python train.py --n_head=4 --d_mlp=1024 --vocab_size=941 --bias="none" --init_std_up=0.0224 --weight_decay=0.16 --decay_fraction=0.644 --decay_shape="linear" --batch_tokens=65536 --seq_len=256
Each number is 500 + 50 x the weight over the matrix's rms, rounded and kept within 0 to 999. Layers, rows and columns count from 0. Numbers have three digits each.

# layer 4 MLP down (transposed), 1024x256, rms 0.0754, rows 599-617, columns 0-255
595496558516401445455436572508550540517528482520572530533475531503473517508476462598474412488558508488512467442500532485484516497431534651515498581465552584538515502483461477462534488514511493466577538518510538584445456536535435582518472408517456525448503489472372487458521554473566552447488475447448541459562545532526493524384527554505536412397435475470516469565531431604423554535503549571458453546442432497477543549535491536441478498555529424507517488551420477424465464566461518478499394557525476571513493485489439534454448495489557502564456538516464483519491519429491499507545567531541618463520457445535495466554500505506552470391452465569522466470495394529509513557589460616475445538538459497507496415526533508463523573477421555460560546437513488519487503550614523
437560551489581478530496425509508490549436467542499569401419489536555565555505518550500465484390409453524465470545495481572507478575496576636570365507541566458492641453496444513512566486510367510606416480505540501474474530588400590536555470507448468479457596512550508521457513521538500531441456482499572437402474464453483559455547509475515449424482542556559464551471548439501496436533455474501486447522570612529353508511576513595482565616502434506489434465504557524539540462607577527518556464357530427484429538534448507469557545489508487529525527615473584486504504464508428459497552466483627464528550488500547503529535532479562466551487495514417536507459481336522502492415405482527545474546568532499460502476502375467451450478442451502540457545635469560530460485586465
530412503571540482506492552527459513391459544434578495549521545424499532580392430505504502465509514398469514380443507495479545486479600426574499442515416529515448500493585529591567543515492551543458537515534457443490534551491467426469455460456484577518482504467392539459407502477585448470471489511555501452544478564397386536588556446425476465533576522549511565466513508466471467555532485398474508510476441444414586466530559544564492481537565556513458498596469442464425500485461378531545544546490505451409485493542496543422500600513478496462471548459487494503502487509483466544479494454531502541468520500498489390511467546458443480621515531456494488581514443397453494477524432525506510516508428532451316420532548500548556450581474376437500529497446518469435573471512510
529531486501469501511401383517523499482460503453559440484583455450493557528454456476494483571525464536503497464565472547425574605408481415426409550504479507646507428453522570512447434473469546538516556568467494545571456476511449535533469410412519458446470450433548559541589461490514471590502462420563371539579562521479506555530543528481521536510454490478499388532433511488525494518450469507400473505525521335553522576483475464484551482562392527440596426465467575447468484539535536474541489554498570619441586439538555472492417530464522487506570462432463528399458538587513441454519573558499414439470482567476543455537528502497470458427469562509554552547553447454551452538473502497476468438517493448521510586542485491527535467524466443555469539506565490500538369508458508
573519534541545531551598572596488409437502444529458552449430497437479503435433479499533462487484472548527512415503485446512521468429538514507533537527491533449511539558406512579592492472488548543439564563435569480540464500451466454495495528435517527556497523517413529461432620542534514560570618519497462504558551447494491499455433453521518529440430476560538509510499458518519480493422521492537440463534441464459546481488515428551497564508504550500474546438508465499512560515523538583510510481402442529461454505552544458480479459514593506501591543493429487517498446512512535405495554446489487531465494425493599524475546549569684523505479511464508547591447504477452495454410514519535441627555435525486653443507534430547565404500475515530480559551536519465570468437547450
522384549518456530578462483590546614571443549399389513373484525483521468395489483518517506492498509441502514494499555495584520493534479541512593412570496499531399525546456588596502502570450501501360548408471461590538464542470417403426498419391399472596440561514564481485507534452538509387552556495509419555553527498514532583536482484527476512482541522573474436525469536516595377490498509473528426441507414456502404586467465564448496464519477577460431442621455498401545466511510532540583516501471489569430537449529532485447443578487491421496561484500542469601464488490445442531521580430590489506510442451511539348455491563490590504555555469534544528524463545547511390511494486455503588649539473458544474522544435451528533576494613551521539499560453502529421501567409547
414445559458515523438513466584538440556489493506538524482447401488514504509498427390538497587464438499491546505534469497460446504586483518580527522556585475581541561475495504510564523469528418513605444447510462525418487482505461477466603529486472527458495487634452466515453489485471496595460425443610574505484463483438554461522409429457446531442432415475501536515502490503542520624422558444513480592452472485478511566556380533515564528497506482441526540491507442443607453492490468426565545480550566490595485517500458577453542481508430467494444447553472526502499549519502481427529476477446435541554557523538599464605498512442518548471527506445518436537506504582501540468506475400508496452475477518544481464572428504438515524516519442462533427461580505436514427587376473
512532536552640474557599470543502495465546518579423553516515528456477548420581511544487518545449469401416552529482532463564513603512527487455543462524507505419527524521615499500437496530516498472506487471526526536530512441462490426525489494518515513475586381523488518586526515520500575421529513497416410494526543464536434474490442485437495533551427514527465538509540497607452524542467467529493500478473552548461392561465482469482513459497561525532475520594434518514482427483521461448519526516505515496473562417515558465508550537462489563419578529528482516518520639556564575474543445513449490524489439554481481451515599501547388417472483491549451489394422495553520491476610593426460525497408452457476404464535503500528503431496518510443455446626505538487514451530435534
517553560486365543518502509564596444524401527430447466477493564458466503510509456483475453444476554506485444580519515463481488534564472496547605492524465528436484503537491545489555443565492487493628516501573536465451509479533520531506374438382446504546408551558540476515453483435476504481410660576586507506587463520512416473482560592500519365499490502613539480422477520535563443441528489482456526499551514424495487492631465581580517563473435432491474571635442434553533414556493467492489518474520454541469396519454542494468546484518535495524473442464527586516442398554534497527476607554450430383402469511576506544443508655463618424585566540433512499614550452526550553514493514452479520559530483502494497463494475526617462524381518505489501513481614488468545497481481493
562501602535529440495464520530571418572440500490420572532456548538474583488477557467460495558459550440526525487560509530550515521463415513460513447509556592505536449468475480562424471493535480530464512496595534574643571518485522499548556542578527375571521535559504509515498539553586415500562654507419481465578488502636514594468468508448493389480525458550471514485443446503462537508576471496556418448559405569462498452522474460431546443573479472555469465546440532477444564437501539493472547477511469482546440587570484420460530450614564476512514512586479444554511534530503552545483490509524504535566454561495473436483548470596585483503523517546495546487459445465465495561489542564390516546478518491456530499458497506449480470411490439470512481580429457458494480522446518
535497385519392581537412470468511526556517469407438529504549470558466458446594482648437483488545460564591441561526497544477507573540492481498536588377483469544427474478459559436493444496481462545569514552576507488566541494493461542600432524482500472533549511457516456572519563408467579481511614469511516495585493437544551540547495585507513519595458509490450469493506513468499474530474438458491496454495584556584476496443434409471446476537561527613559565514535459570424576598538395488593442538466569569490466535493578485543523550518541497509443517579507536584478419561522463460420413565426539462550448537567536435500603560500498514463481471497477507404467477637543494488500598388481506497527499481564510597478477491537424498518437511450434454500452528436583528582550555
415492532596524458430505517524494533545458473594541482471453496539425451409520466542503457515563445534493487444532604467425485495518577617570506509519508543558481418481544490560525495539481483372504497481512558479468530509526498456444436604520497469527489566582524444480486572461492445453509545561535327495497511516416554566422456530437509517515500495484589527591507490581503516475488582596480518469459559534427570467489510471535505552457405560449407437574517607515538483499493539412415541621492446534446570461565470539501555478495464561419484493472584509516525484549451489545495578475513507484500541495584551527498561443514467585500511561506523585443467503549614462494504452602498429525548452459586529503528450488507548630433471591494577491545454398505536602518448498
529529486579552530447545539399598465462496511535497452462540572542496517551523489541485525511491509510548485505498572455494438493543493555545428567480481450504517471443503486479488493416458487440487504539485526431654554465527427560505551569426538534456529546450444426426546482517433496496517408427544716556460511411541508489516522422502468528506600490483498448504449511533496457508556554486412523528521516443474618485466576550585460531549557499537512519490535604488489510491462496481494486401482458523583549427386464464487477414509450493508548522448482373514549520441455426469522554478585527533547452551446547532408383369447458465551514526566543550496527581493415484652531492466549492488510511509507507483487485545452559526571430515436572503532468545511482561476445508
552506456558471460488516436567620529554499542492449624552523466453563489434527523485447482493471389465594619567496595526513497406546448516454396479366458430414518470458456475542414489413458541457462487510520496410516485580499465540511517470513577528527484527450469562439546495501452458331518514473562477621563500547512489560593610489423455497598560550519602486412503538604575443549552589460558507468486470487473516534532461467521478548563506516401496410525490507556453539510497566503564505487528538523526564587499501537482543509486424506510546472475635507517501443437572590559479565505548560472529477481536444575361482548481524492509500446534507477404583540451499431548473561387459503534534553436486486520468564596403380469541509525437491474519508520379506511471504530
530555468573508485542455426537518429433488485427481554496509412501537548460511540490553478484465526532484478496439423555420476429571462474522567466530335428475482430577449500523520425445552550473436514566452443555536507523528418515484553502482566375517491502471522505509540441481558519490484402600536482571535535548547509520431372475487483533470520538452555558507509562471536414519488521503491479512513444502506541541530568554540523639508472430517554451457527395530502595474359536410525510497495538483507417491421397522495459452517473514534419434414445576512478509493489556516456518490466463492494522558520549476528490526474531552524511509522533510466509515499441465370506553466482534505414472530437518506512560516577437525490434509527483510528521526538449549551508396
596461546481446475407459429522514513391388599534490549539491524557474495548608588488564515556461473526594506524524467544526503494506524523465431508529531498595452458415504458500470443548474395504493507540524414388516488497481471566517541479482583470524337541485510556596598470546474436465480502531563432530540491457575549545508443499588458480515544476542518517553437454566519628443497410510387479534541486551498464555531461541443535562527503487452499513468519556531513519543540550453503488543470621548498518554553493488401527505506479547505497440531569392519531513440525544457570512501605533515516503519500532533543528536371441479497493535501537471429492480519486585553475417470440577461522425436456525507542416486478565487536436458531504501454441674447537505493529500
556524441593573431463520524437439546447498466484496529524561528527470450511481505515509515515464540500494517399485488532445480535530512493548504546541536447529475442502451503525453498501489496547463563425530598513564424454547469436515561433517498550540490538510569534515528528463415514473476475460535407486540468430515479521447448381470562421555508449499507524401471562530491499429497511456433473466566490412434504477459567543477449508536505514493508429511511482514456489435486450483474503428478475458500570570509466468441527532529547539562436538425474517582469553474527515550495499499489555506526410439521523547475426514462567524545540443511484422508493577452547496577535475482532529516470493579473455450473546530505519452483482568479484562518527511411469518378445487
450581544459447575607434498444500465520403551495490450455504548487382467488516460517455460521588538538482536517507424518470547398478496524515520493521397462526593542525545461537488437475432487573480420445484589548480564514590470454455481375559569497496534468429595617459520532485508460563516488523492437446524447518500500572566491470467607457459513486514435417487440443519504553532574426441442509408482522450505584458553482565587419567502530521516489497504566512576602490467475511538566481544522481502453556464507477500496508413519494507555533529495445420467466493499501451500493499478538449541486635464455457583472490481426606479458495559486521524514486439578431420517464418545536452570406408478575421469443446561540570536510517506471439560589526553609447546500465477
499413430502379457486477460503480544520552521451487515494443471553606475469499556496420455536479520508515513475516483470492510538516501412518578502453479527621460524423488460449543451490535494465452525523508458505426465357585464439492415398579441464489401515430558536546524517438479541382482448532485448502512453575513488640481569522459523501503457579517460457470565481521520512423555455425572477516514429445444416503568505626545552513571420580493558446547521525466466555537514501537507555614353545473421521514422534551492503511490483423635465463459538586523512480540550469446511556478559448448577539491458528482541565540492516528593490402509456461548491545484597583476586431551553505559552512446503436478580572447616452414441494588498461562546573496538576468522473491
# layer 4 MLP gate, 1024x256, rms 0.0816, rows 600-617, columns 0-255
550577535570518515549388480501580502598575538451495616459589473426505466494450536560536652588583482521436442518556497494514470457436556395464507492415452552527505482404528575458448416487465507443485435460539502476443367437454501453555533478448455437493487708457532441443579406435486497520540440365515374522608495415514453529452601498385442433475530525393539431509472458443478465479511498435440511598430540485562612504495578542535484518548480498515456476475472488459411467509511420555515495498509454482463457544441514505543473521557479554495479473466509471527340525381454415523482476458535475466537496393467543500509508537495453489414406410640581550513574533433484493515380597504497452522477480459524515468436462557431409635390592527539528518496498485544590430417523452
488466422431412536434525558502491483512561553537423495432489473600551526540551621584561536500502444454527500532519500431554399488413437448540534537387494508478449547557513397543455517582468470540506484554457524493505451429546475505534524515468526560446467481442539545475565505533571523471470530518395528588541547628533497438423613510544556480499465429427529508568397532527444476454527568555503500555496525579521558510463496518407501509463441509438551611476486521503598470494518519497446500387446484523506496566550548475511457540530460431480431545594506479551555483544489512442471530543521571563505589550631467428486460545465494484491433451479443503482532523482555563577476457553448528456524470460467578598476518423537503512448535613577557446518569462476558487463517507
494468470421544555511437493530511522487542469440476633500574490563484514396547478463517481550561524479513494399540460484468558500508492498561440499518504542583454562451499491499461545459449615413513476483416524426504481579562494551429527437520445427452429520550496535430474445501480488587524450410525491519519551392494517568529528566557537482447504600457509468505498396519482532499430524542563521394469573420536489469529484446426521493552543572490573451407520523500555470597485485626474477497426425497466557588489529491487478566522425554490508422455431415542527596625491544592474489525558443491535546527434625421460382541488493523547413570565498508460544533490448494515463539519540507449544585521519554485474496568500455490480468523555495512492592473586540495475515475
499545577500408486526470467489614498542417472404481458548548500423513561443478528588528480496509488448559485495452442509507424483461540446596458564568523469614524488496445509567507505529534489447508521433507468448468458387430479540548433505454445485479397510582415498470444601403546487548492496477452496545365461565579464477497550441514540518534455485570513446451516536488554457461426474529493425453511414570458559460451490584552474478546454523466543472470482537429488453475517494567513501497472494481492467542506492489503494450506532455430437513564501505506405473460446498501438580523452624544456531507523445538490527509460478323420497523448417504573439467497519519551488504510622483507545375534521675525551519402406571588448508459548542520455532523448577485564424497
577560622478400430629428487583562497455562405448525454454532458642548454511503554486540464503579497517614458479514509420550455492440541521556484402608527442485512534516485387518489540484445503492514446517517459489464439469462494503586523504439528518517496522463487579593540540550540511557549547512501447537551481567513566505473577336464525472602485513531520426502555450526417643528491542471522461469584493448549537625526494496524388525508509508477551489501500551413615540477553476490444434398470455538494469492574623421490547506459439465497449519469497433538629460625617503476534437491461425458507573440524479532368485548442460456555582508543544494427556529580523438654537436482517576519460510450517492582548428523489485532413570561478504499513575559477606462476435506
406498546525341560509506484491528529497437488475493402511488463601479462436427480486511539540522530462548425603580483425502485516466417479544587552487519544508455526466621506557497477429515447450561518535481544521502423469551510521449477609560476493489472508461493507527504446528535589554550517534482506446574495542541478383410522510460504525518499570469468513554453479525441422531561437504550536475564471478436444421457496538467482540410474498466466507591470500492536522551552423505458507589511455509524481477578542462386558430460442486446484471547508480479493447578456492525575507402532510559479587475543476436482494449459460551495507479452444493509523539554558517498476508509455400406428485545516517454527502388609413498503578498500515479490405543444395539494412463
540579469579455466532472481442488471520584509509489510589535528513524481569492529518525589565509593593571482529506532517414544464519543508461490486579482533572450445430491504516467546436454537458527493558495431474501476474491461519399524574536499514504478518495500483579543423503565499521591478478468506453545527538524475512447503449508382467479509467500562544522425499479527503650486446545453576502486498464489458542554537464472460456567511530573548411502466496470548576438479571564471512508456473633470560510565433503518509429484507535610535462462466565406494512591492447540492555451534455471554492516509430474466543418494434525542538538558526562625445517590547465512456432595502526497525528532441461444595551500550521494436418508522523428427439525511503496450424532
553466576438467491514498425536421583556569499272504498562558465516567626547531441490577523465557583357541463463595480520320490498523503505496618514484463539481522415502481529508463511459546595367465550455422402410570459455462482548573495410490492450506493509540497438495475485555473498454565498487589472466525514422471463531535581510550576477581508530448455572464434480519543483542453540522447547440504548487561520531447554541559488578493551445453522517525535544496494450515475506414387530594465484577499548548356532551512527479480597528531550515531506520507382438526497478536533517525470483512559534514487511497473479491549399494489576496446545586520469543526488478468442506508568538484492574549563509505547589583446465646450521510528424439452551508489595490458425464
520409476535490475483446469495436540513461484509487485477429499510556501450460490452543542522476584492509528546644565550542561610479482534454499467546550543494455505453526480593387510521617535496492504445565527561539431445437590459562511451450526520578507426526494511468456513494460484408505503537452572417482572487553512516405475476499513555574448489424463568426498466537521399519618394467474482494484475399508495514501474585526431598501549490518496502509422506461504559561467428492518555498483535452466432459483491503430433540604586444510498430434493545540480562607460516507533582541383540529527442490551525566512440496583494491506535516562451463477500453512485542481466481558507604574419502567511392510579500413440457503476543498534516536497409607486424425489436542
560590513473475430572497506493489540562529555480492487560524518509474431591518505500537498488493466441519553474408426504497349527462548557457492470497586524459461508454503505560544498504504469449480552533480456454547415498490473567551572529488533537588525503557507508508484490572498420510512471583461499501451525465439481544464581515506466453467543407412503484512541439424566454554408538455396427505510418587596520464471559466534526534490449463485545553433541555485567486561527561511524409480541542511529527474533645487517507542532495439454523597532505428502491496533406466437401547466549586499556552508614461541467502472437475408503511511504448461476503543576470483532455486440497550459529416540517551561550546545520498607480468489561569525411541547487479469508494562
503468459411536466443526480478459643633505472445432475499503481553446386501590540487491544473560488526548420560435494438507420508504598422454448448472491570529404452498543504539447451449491550494384562517535510507511400429491421523491497523538482503444524450442562444577453541510607562438517553557496513471423382473472491527512579473510471552475496492454456472451499434571495538532497528494485440541502564501419505492533516542507485494492536625539451516485519479560466499545442505430471506425596467513504468481459539352472470502638482543473508511525474430459492401495526479530540465543418495427683513447484497420504512462445466544494499538559506573495451526512547578514467444523508503478452523507547532497495527595502568457441471471437469575503474475546489509466536404
566455445515410540534539565475402617453418472517512447490502536528606534545502550513577430594518456481508412429405541448551557547451487460465534483487557498468508541514543521554461453476569462462575520421567466456580494483462453540482507502383507521521477547488485425495599474551500451470532547599485496532465427550514531500476458522446596536531428510474586499585449430458477468585532505519556473479588502463499557479428488475491435504599518463551595552452451460473456518598497469499463517473498460499474448569432508538500511501364485427493522499596469403545526465452496470454534482519456550427468489588516379497476438523487482427415516493505489424480586417514566498502586498527536562500529480551503460511524490432426559476553477536503597455489477530451442535457555523
531529484433559576445499481539621571671481461508505482587498531477530526523472591448552519562612473578486452485483527534545570473491454511464489645505458471461461506448489522459474478485485556431467492491377583539490402471481496482504460365460610559566471534422425537513506504473535515390528533531536440607541501523506454454550510589500451516492516407429542533432492492578509474489486584542593543486467535377446526515512436520569424515597531487577544579455400537543582517486512500453580503483425476581539525551445555473493430478530417511494521407471590502560450520532487487579498415599598454491449478494426571436484491508522510438395476533448498428494492564591437506547537426534533462432538603444576520443565547519475512501503449505430507488475553514512478515508563518
545574525568496534509497514516523539550487485490555449420477495483565409537525533402499488398519514529485469660525518478507531545466504471489505513552466415535435423453514524592450500426536436459509528502523510570466462545465501540596471456537414543532444515366512521437468524513510469517505553526646473461465459427474502533521546532540455500524479450541459468483407511477537478506495549532543501478514538543550487508460567522482439428570511498581508524490415521501514529460512615539463460546569439486496509557516506498449502537513461417591478513508484458495512587469504524480444445481400536440530518629521406515440470444412425453470525404554430478536557445603552494425529461541494485446628443443487584534443541476490507528421488476451584524360544473484567475504525507
536475503548531515484479512490474465469503528416443461517503589503548468481522521534538539420486535512660420517535469545467509468394596508467437488595513509518480485487464571520531498549500521461547448558493449474566505519516500517520548423480513503430462514487426505530476464426496547524546494509397444455569448515504465503465484405507485413546540564495634540431459442464450546527552474454478624493547519530482546493459467497541484562508469394491477462405459439525557496516546476435489538533398474436467387478568551483565382497526511542536483545499482513534452507537521546577544453478457532419547443447550542498464461554505494347456515571427518466479450434505602580535507514446456500499482418578464422535587463519422459619531452517474455412485517434483575502556535478
474469471466435495502551492611488642545534444436457518528546500507421460500514520472400554440482480599460501566411453405513426454483483438465426467582542505608540505489541440508468512507519463455541463541534444436493476589487424491456473495558478517481530496580498474540461537561475514508517461498526425518489419536463486471481470487481527520487506588491421518522589526433507526466450583480532475445553513517453589461496560490430476514444577484529526457550506472494550527476551468532484532591498480538456501533411545509507577416560459457496553513539594485460534497451463451509514520420538519488526545532508528540496410509505427468504524545486570450536472544603414603507494573495488534391557469591475498563461540475438540560473494513528525449372409569433487522555424509
496400471392594556429517552425546604502393514450520524551373493447551575434464430603491595484471604481433455448466526557561464503505441409420457534443461430577430540564556545548423506571504546501446597608597446543549433422519552499456559393470499490506543517520476439377548524499440503486532448507493530541512483479509569462484473477458470624491546521490451457518562482540495472614471542485422466506479470477485524520440564595590467520483483465510551463534538430549516434505524449446470551535577541583543499450471497474478603418464547507541499422425532508605534505505425456533525545460428564526518580468494562467476485512457444481528505489518436578510489539414511567452586455530468496418503449515524565573508474461481529606523545474452502511486523486529469459583488545
549544435387471469523554542517557537575496567510543422514538504573530464372558569478523542488430509422444369575561562516490433463500484411530609541438437501472564439484561554487438456577469625493446575538480460553570397497557420458521511374520542419539520535504529528492472561489438602427480535576502459531489455527492447527547506572504523500535493532559445463485558515542485481476473531495509563538564548474491442506548488526480446604564504524530507535625565507387526505524516406455437482545491459620446614491532465469487446419400461507514536520460559572510523452581479460603538469590584449505573567582465531581461489460448476434579502524546440557551550490508472452572461427535458463464510517488526422496561423458572441474506534653480481438478517531520520402483431589
# layer 4 MLP up, 1024x256, rms 0.076, rows 600-617, columns 0-255
531608565570487531460511514575515422520553550441561550501451464555466428539443364563507522567627527618555506479453479442588498629423435515533448521463416447547543454467485481425559496518449533495447559520515355507409489523527500442520474476504409426416447450531446475519579444560472438527430545495435445510584534468480536411447507496485500486573598502458548491490515426583523496522473496402391470421498410442550542581538551516499529444416369525462548546476623488488471468397408521477485441465645518352513547482443478574432548563487480540493585422426489462385394490538566487463400496512470507424520525458493577501460495542586451416485567437515496549431468434483450563532568467488491473462502431468538477498462441510489481476497522532500487465533363421444520497432528464
487507577473528566550486450454557455397559449479478502557500387443526491573412509481496532401421500552463555541557507503560533498560482527525443556527532541519527516542581564530452468522551557488481570439443514584431503493521536434542409542441366504486428404481515412512566549501510455538498517621462475531453546419453403489512440467451413487473503512494506425532574510453475426463520503410497505412527519568596454527526454505657415569470484523499420505489404497525487583502461479473566488482528395518443482548513442532486451502479494463478503465524450523449571514506553507525468491492516536406535432445488532501512491540576539472458483434471469579422477518525454449357504419508462473557542559520594414402472590465491518395567391474523502468621514416456443555535487565
614455518564542555441494538567425469533606514492447512503485420463490453433524604542425465579558523510452606534481578575476502554493437489555439452467584491522479465449463465462473513534572451500455460519521485527578459455589510466538503443370460531441487472573539372527575477523498362496583541522524491469504532470474488513499459516462506460568524536512503436492490520443478518447508474567503480540443597544461510528580492538501415449541579575545481465562519435471603597477540549417490492507540472552524463419542489432584495512498587431550626464396449465507500461460494454527566410444475486503551518537500536444477513448515448486483543507506540492474540499475524548471514479532518484595496519480511452579576468541412497432565339478548489529444417418482465581503482615
531471510434494477421408534572486444449466414480425502598464500393587575539529495504459518492534486469536577446494499522480542491517555430636433477559565466558502533490420456469551515434444530466468543465417476470551456564456563512497442438456544470548475518562448514535399607403553477534499465449470522513508489510492468450478569466610526567533526461516520557493552595516519454498464460499525467502546480482464582457460553539502545525504372535571423530513539478384511435575551538593480524428530468422435597468417497523474582523584503518389547442537548435598546517498494565464440502429371534510484567555500579480509487578483518538492512456489439515571466525456487396462524479574490436468531501535524581426474579477501614527458442506472624532565430410560467527549425631
497526530587471494499432534403402550520549609484510521460512454427569491524585494559485443470512522425584520571554511473557535502503479466561536497475460494491464542492499499540448512485557537472481458423463430516546537527503533508493527397487457463570578488570534474471510501367420463536499408405544473615512552448470447563610526501570621429426536514556478549552440522492465537471552533522493651444537514544405457500460474507516601503576502516526485494619542428427492609481504522563520505557481514436493577501573443555464513639570614534552486522574458452623382495525470490532501470514629524509517528520466476415560553377506511517399502514500529631480514532486516519404451570508417472462490584528496527462452585514584479479488580604539477592415467603572492527474475464
516518523459489493526473535495511549539480552476508509551509497453406550554454455426563534626530536473466511448478593545515383409591590501474575559529515495575398479431456492490480567519575504512583452511504492542611573478467422544525630528434511503448563572547398533608569559519489641532498562497594463489503479501504516474485505539606533573446544474407464440482506544519568566530437553491510488546462551497430404480450496549430573462431464516477502445429494403454494425433465562527501528470523485561505555520397586505465495472457473485532424533534486447490512480530465501493515479481436452450562499522514470445443543415479514451477424523462521494450440630555444523501482535532525503494496464494509561455559531555499479444470560519414494498492444475498501505428541497
459513498522550508533528505604494517453536468526456513504507536445532532462450536523570524574447558480433577541491595504571467494580553517414416434505521568454454521515579606491466474560456375476454548479463446603406510442511443434437448476536524533571499480471533554440490462525494547441485477560394511466524547550564530529524491489454487608450469471536526547523435420498592574530429563522460498514428501522464479541465548434542477531450494497449530474520501526455464550502504524561511576518475534527458561600486468517559476542568529492519467574532433553575510525513485554543493504506440462475484405463449474488547518444543516338574423532527482538468480378559582557474475486421458520545513484532549498474461509480419470473577493467489568426489521481475500478517549403
400456517482382522606415541556417485513576542546543497516432503440428459497493518558485527625533574512496407501519430530516444566584585521543544499552459507418513390477385532483471520526551600511539564481599449452454497484383510497541415459517474537486404579507470487518508490490610560463545506427612526457507402576474607447576460468523463435515484444547515418409433501494482477457450389506534584410516515451541556492549545463515490487498423553455501517534572501518518422577585540518439540464570455512544481580523486453371512516466458436457455488442597550525507520442416500485428533490542524439498535437557505538585558430518506590444408473436469486573489448543484554532527480468485523522552535436525463527438582467454526506491554445534422535386452608495550570527487450
458461450571499451516556403453581524482498498473499458395507509479452528484459474367480535533499540590507458512508404441617589535481483531481478502551536527482497435433628481545465472509452526413485490503470568528495541537496451463419525497589433486535470532492540491495497483492453471647523510622478512464312414560491571427433415412460534472504463523497479470479495416531442405472501537432515516507457534574479476536425497523538441493437491483562468393483507491523467603584485510493513551460439460550465429509497548468534508474532558496493607468422531515513491425554531482569515542434485457519448487524489466509481460529440508492517573441490520452500487504585524566473491541451500582475463538508544420504491485490417513517545559491456541434447342579559485586496395513
410548528518438516539445486572469486421413595527520561473530483544475547458483523490580494469454453565532545503587549640499494404427494583526565562595511502457499526494420447444467516473392457426557473560519563494540528498494613436502466452508499526461462516450441575605517460506545529389441440479465491463567418512465582581489529571534463522465488360509501580452514472492502520525459597590534518488536475491537639437482504369514516432506492501493531490414477491469471612661499464494581459463540480456476487535465471501444423444466489546491465494512536482527523572503474447468399526497600566461548547524515443440589437484483490405463499509421478540428501537581501517486437477494447549567508555456433480470496404508504520464491520505444464464472500514497548490404605425
499537525551548510575452598522452550557443524486558483503469528518561472434515577524444349483522440498432458543451510537482481448502454520496492401516574524485444529465521486488480533418524560485512503464462486424460504531474512547486410498516612422406439476488536492507442438523450474538489456457461457561492523403516561482501459429440445524504502461578542488443431486412546532417511508518444530420466433565468432442510480565586485536525460464535499588487653446480461521453478478477514450451454533487421521416472431494529507570509488544464428509402559505512575471493424471434536572459554508362519522490549606393417469461505482487515493517423523436553506434541562454520569543461516536501614436499453436491533511493504483546530481475541539526506435549353481619553532577
503544529552526506538448507509515443459528498494550525535476550483480488579496533532617489496469467426563518570446509582559540556589519516502518460477459566512488499563516575478448397496491528507459515510456444503415455474595446403498499580488539574479498482584558532532574506411500565557495450548438478487502535539513487512486445557476523500518467438450530555491495571587441565461489518562464502592546427395491632483556456502573388587489466517578544532502519544493601476602497527511535596483600583575486512535595542508453534474518433522579496459488562554451518533493472503523545489581538596471523486506536508445453491500552479555443468554455410520499489559538594459534459445444431525598489463493563503464657478585455545439516562495565558458509533461519552466477490474
466501543504531496387539547460377535589449552505570519548509598408480388530430428419553508492571549535474539438413441440513562526537524484412475510545484536541444455457534501534545495478523508486545554485521425468399550572502499477421504534566477425546499512483473532445379474537477481558463523446524512465381468432527469514375430530502519496492421453497467519533457571409547492512431569546481531569495412509509429506563407529571543521533548434447506439378448537471535523508549576564415584462566519482513472573468540528447484532510464577534504478477462459505537511521466471493524472458469505420443484377477587535454340410446462466466516530520483471553489550571533489482644439461519482471595428500500527507577633526530527494600471448474618556488516550523516510573433586
518487577468483535528575509587555478439552471554489496564458461392463436483460461457482514462551490476496551473518449537532513493513417524545476446467442408543484527499536536432485507477505483488554460567402414448544494547574526584509532504512488418544543463523561477473622490514589441569531491496518553551516586442456573563512449544575562512463518506533428516451541602479528374567462582428524443482545500466474527477582510525536511526435449495519442529434354501491457533515402600566495518504498465439485507471442468527441463578479441474441467506385506406547483493450486587474539467614456499456456415472462534425491538564498517489466518499526544475483496516501495509494411464454501528513505504491486497604474539529551453479511568447485466559501468444609515581516606583
422597492566539521529555441512534529574548454494513430466532482422405544488458475523495570472523514502530556414503536529500559502544502494521456504478517491496542488477552520448510531515570462482462516554516453509507577395483498452470521478569495526555538527500593462492418469520460544483479511516500487524559655387425581491553332553522513479527543545506492582462516477527590417437357514478429580501447444554557483550444487428487529484574475579489439479532521550634468576480471524489497610496471518481528549590513513497544487418500566482395537503426475547571501577453576520486462441579461458510498507531450471417484520480604524547532400515439488497553533448489440464468418526499489451542420563496626509506509572521504566536513601527467499398487534509581425484538536491
496509537433552478520502444507457522489528501527419436556566555487469458486499500513479520505590501544477516470513470535452549488474435520517445478542507444594454501584503504558507484539548590498495552484525471481497573465504495551426525447517481559492537460593469618475461422478457491520482457438523538491514434541466509484484489509556420449473583474503363502490499549440492492465522522523475520503578468431435580527526513492458532512406537527487460420479517532495481524472461468492456501519540463498536512467512628510485547537571545521506546533481553594502530471513399516509485527552514505533520498423488548522531500457449495549580482478482537488526606490464442548499531425423563548570497499496618534520559534490554477500502451526489490545490477532457496565501482496
464486687495515449466525505624514531590472535530525502446435562490453404504472423521477507507508482507463493456563487527464491545531554485417503512501513453426566505460548484537540491523530590571501510535518539545574545548430459546493592474501539521461558605565565489499507466483521500569488550421458562519543384489535445490488458492398559613453480474611500499469531464612479534461493496467455492429572509490459528505565539516570599519378424566465533462542568453500535528497445415475563463468522508537602474487470557631501561479528541494479493466496543427533485424474559516449467478387485419558512554525476461452485522433493515570388540510493508552525397499496549592471449510511549495478507433459490473526452450473545500504522473576478578487538490604550474650462524439
469462461654589472523486533474423552535424521569529548492397518457548475640487457561493394479545513481433504466435513449482477532530545397462500473441560549475439553559580519573507486497500439484482558481560471380488494549544511479502535492546560504582483512538493480458447505540430491478526443498497509554497452498513508573513404437496519396538400443537449443437614481495401475488565575435391511436494529365434428407550454500393540485429442541458527585609543496583508520516479549511393674540452518410412480492500517454507549448555486541511540426511612507463550532586548417488460591407482545420510459510527520552543512441510496546490536463480490530480503569515551571494595484525501427540498479469426548482536512438501481485541548489593535503482475539528456550484491572